Weights of a small GPT-style language model, trained from scratch on English Wikipedia: embeddings untied during training, a norm on each head.
Each number is 500 + 25 x the weight over the matrix's rms, rounded and kept within 0 to 999. Layers, rows and columns count from 0. Numbers have three digits each.

# up: layer 8 MLP up, 256x64, rms 0.222, rows 242-255, columns 0-63
# down: layer 8 MLP down (transposed), 256x64, rms 0.225, rows 242-255, columns 0-63
up242:491477498499491484486516514458459526455498538451468512487517495503506444492489472521502479501465486493478506508496518473544457503491562478562488504503477511506540531479489490478518503512486452
down242:520477514518486535491537477506523439489505487498511545488511491510514469521504453475504512512442483534485513507533463550522481503466510525494529496493535508515480489541569498480535519471496448
up243:525528532514535570496477512482499486455495469481485497499482472519510433508497509459490501514455452481478522465484532475552507526471532494516514516505501522470527498513514520488533495536495445
down243:492506468522469445487513491492589533488522463495496517498520502445536487470510507485488460509498458499503495473487476470551470507531484448433522480507484499512478498516521506506520500501511518
up244:483519510476554500474526549468528464496503518503485498472505508513516463474536534510496459491528500491508495501475501486528524482512521531506510515526476530513515505511481443506487458484483531
down244:454487490490472521543468544491519474493481502499529508525507511537471479505511489507448469500467483489501490485525487531525457489480497457457456522477530541513506483482491563475510495518471477
up245:517510520457493479514494482507480524482489510506508465489490475513525469468508509488539498487535459467484529478532480467511496513489499515515508511550521498505501518453516530454439488486514513
down245:492502494530514504461534496513507479522523465521499507501513491482482486515512493484457509519453498480469498519464511579469488547464500487539533536518529516484506493494516501494522459429477510
up246:484514512526494531493515514534468466465496482473477527491483511486499486459543487527506494489538485528506523498458494522545493498497486483453497469490460466494498515493520527521502486531484529
down246:480521521551525500511484507518510507504495509475517497493486462496487548473500515501537498493480520473503483507502516511459513478495527515504488504504529511498453478460485505498483497453522498
up247:532519505519504497483531550499473527480493479510483491476480566544515517497491507479500476504480484508483494457532512514512508550521512483515532523526523530462480486517506516529499462504497486
down247:488487523552477485475491480491478514519531507531448451518492504509484482512512494480450458514475496509503513504494489513464526471476505497507504521491516543490528475521501475506481514440518445
up248:480526538485511489515497480494510500504469457523508471475492517490500500477464482514475490474511462463554499464471516463490527527497529463474497519502504502503476501474482557532483484510499502
down248:473500506501497516498509533523471514513485507495499490519513521493479454470467448554489486506480505487490537534530491510539513502509442529504459531494494530544520461494493490487545528495507508
up249:495507527486577475518505459492496503542490492501512492482486482531516436482498504501551515489503534481484534524475538485551474518520488491532488500497472468487568525514452479528511497470509505
down249:464480496471501473523492495477486494491453528502480531523476483498480499519482542501539514554504543504490485515486493524466493508532530502520488520493500508533483466499499565477473527455527440
up250:504501535486482547501512483453504494480483464472479509541498512552505483472494513482515515557506498500568520512526546486490447509492496509472454513493544464493509518501498526461447470508493497
down250:495498507501466512533507556510513500486488519488514507524524498504433519497538537518444496519488525504539564513512542529495477476530536503545475508510502483547474486521502501506490504500543495
up251:532455475468512486469509538496506514482519462486464489517453511503513521507475486520520481531457489435505491502507534515513502491475492487523481504532522470504528513497500500493496476523470511
down251:465489476517525476466519537521489473451518499504530494490556492462493534520496502469552490459489496496472505544524511509473497476507495491542488493489503499474490495454515484510482480497534530
up252:522508573476558527474538500540491462492506468519483491508544498519527496516506507475491510504482497543543473454489534517494529487497516470486506492470493524511475498504510511511485486484536502
down252:494485465498489474504495502472517507531513523505515529514457501509491479483507453488508532466455494486542503566538484488517487467474484508515525482495470463526499462469507484507491497570513546
up253:464457486497476492513511466485481526467472487476479492472481496479514479467475520498523495530508487468509501486535527463473497539521484486483459514507502511519520517488524546467506445463512518
down253:480526470523469504509500529495505507500447505523495490466531505495484521534521506523452525517528459480537495474488495514521539533489493414495492470501452517492508492521474500475485498523516505
up254:528487507528500516526495465492474526489495472474491511509533500544535465509445494519516507466460493473490490505473554474542538520483493485523473472508511493522523497547452472519503500520485478
down254:506542524516513520549480546490503491497532509500477494488499498486498518499494490507489462520547499524499465495493531514489483506462484482489494522521463497521486510515462534484524592505506480
up255:526472492460494488527508526510504485490496514502422505482510516484523493519491496493499534504526456504516517457512523498486529553463579481499495475507501478440511500478535519486501498507482502
down255:490513520483483493495490523511471510502522513475490488529511490465510480477467506489489469533482508511500493586444496510531532486508501539553511522489528498482503495463528554463488498447456515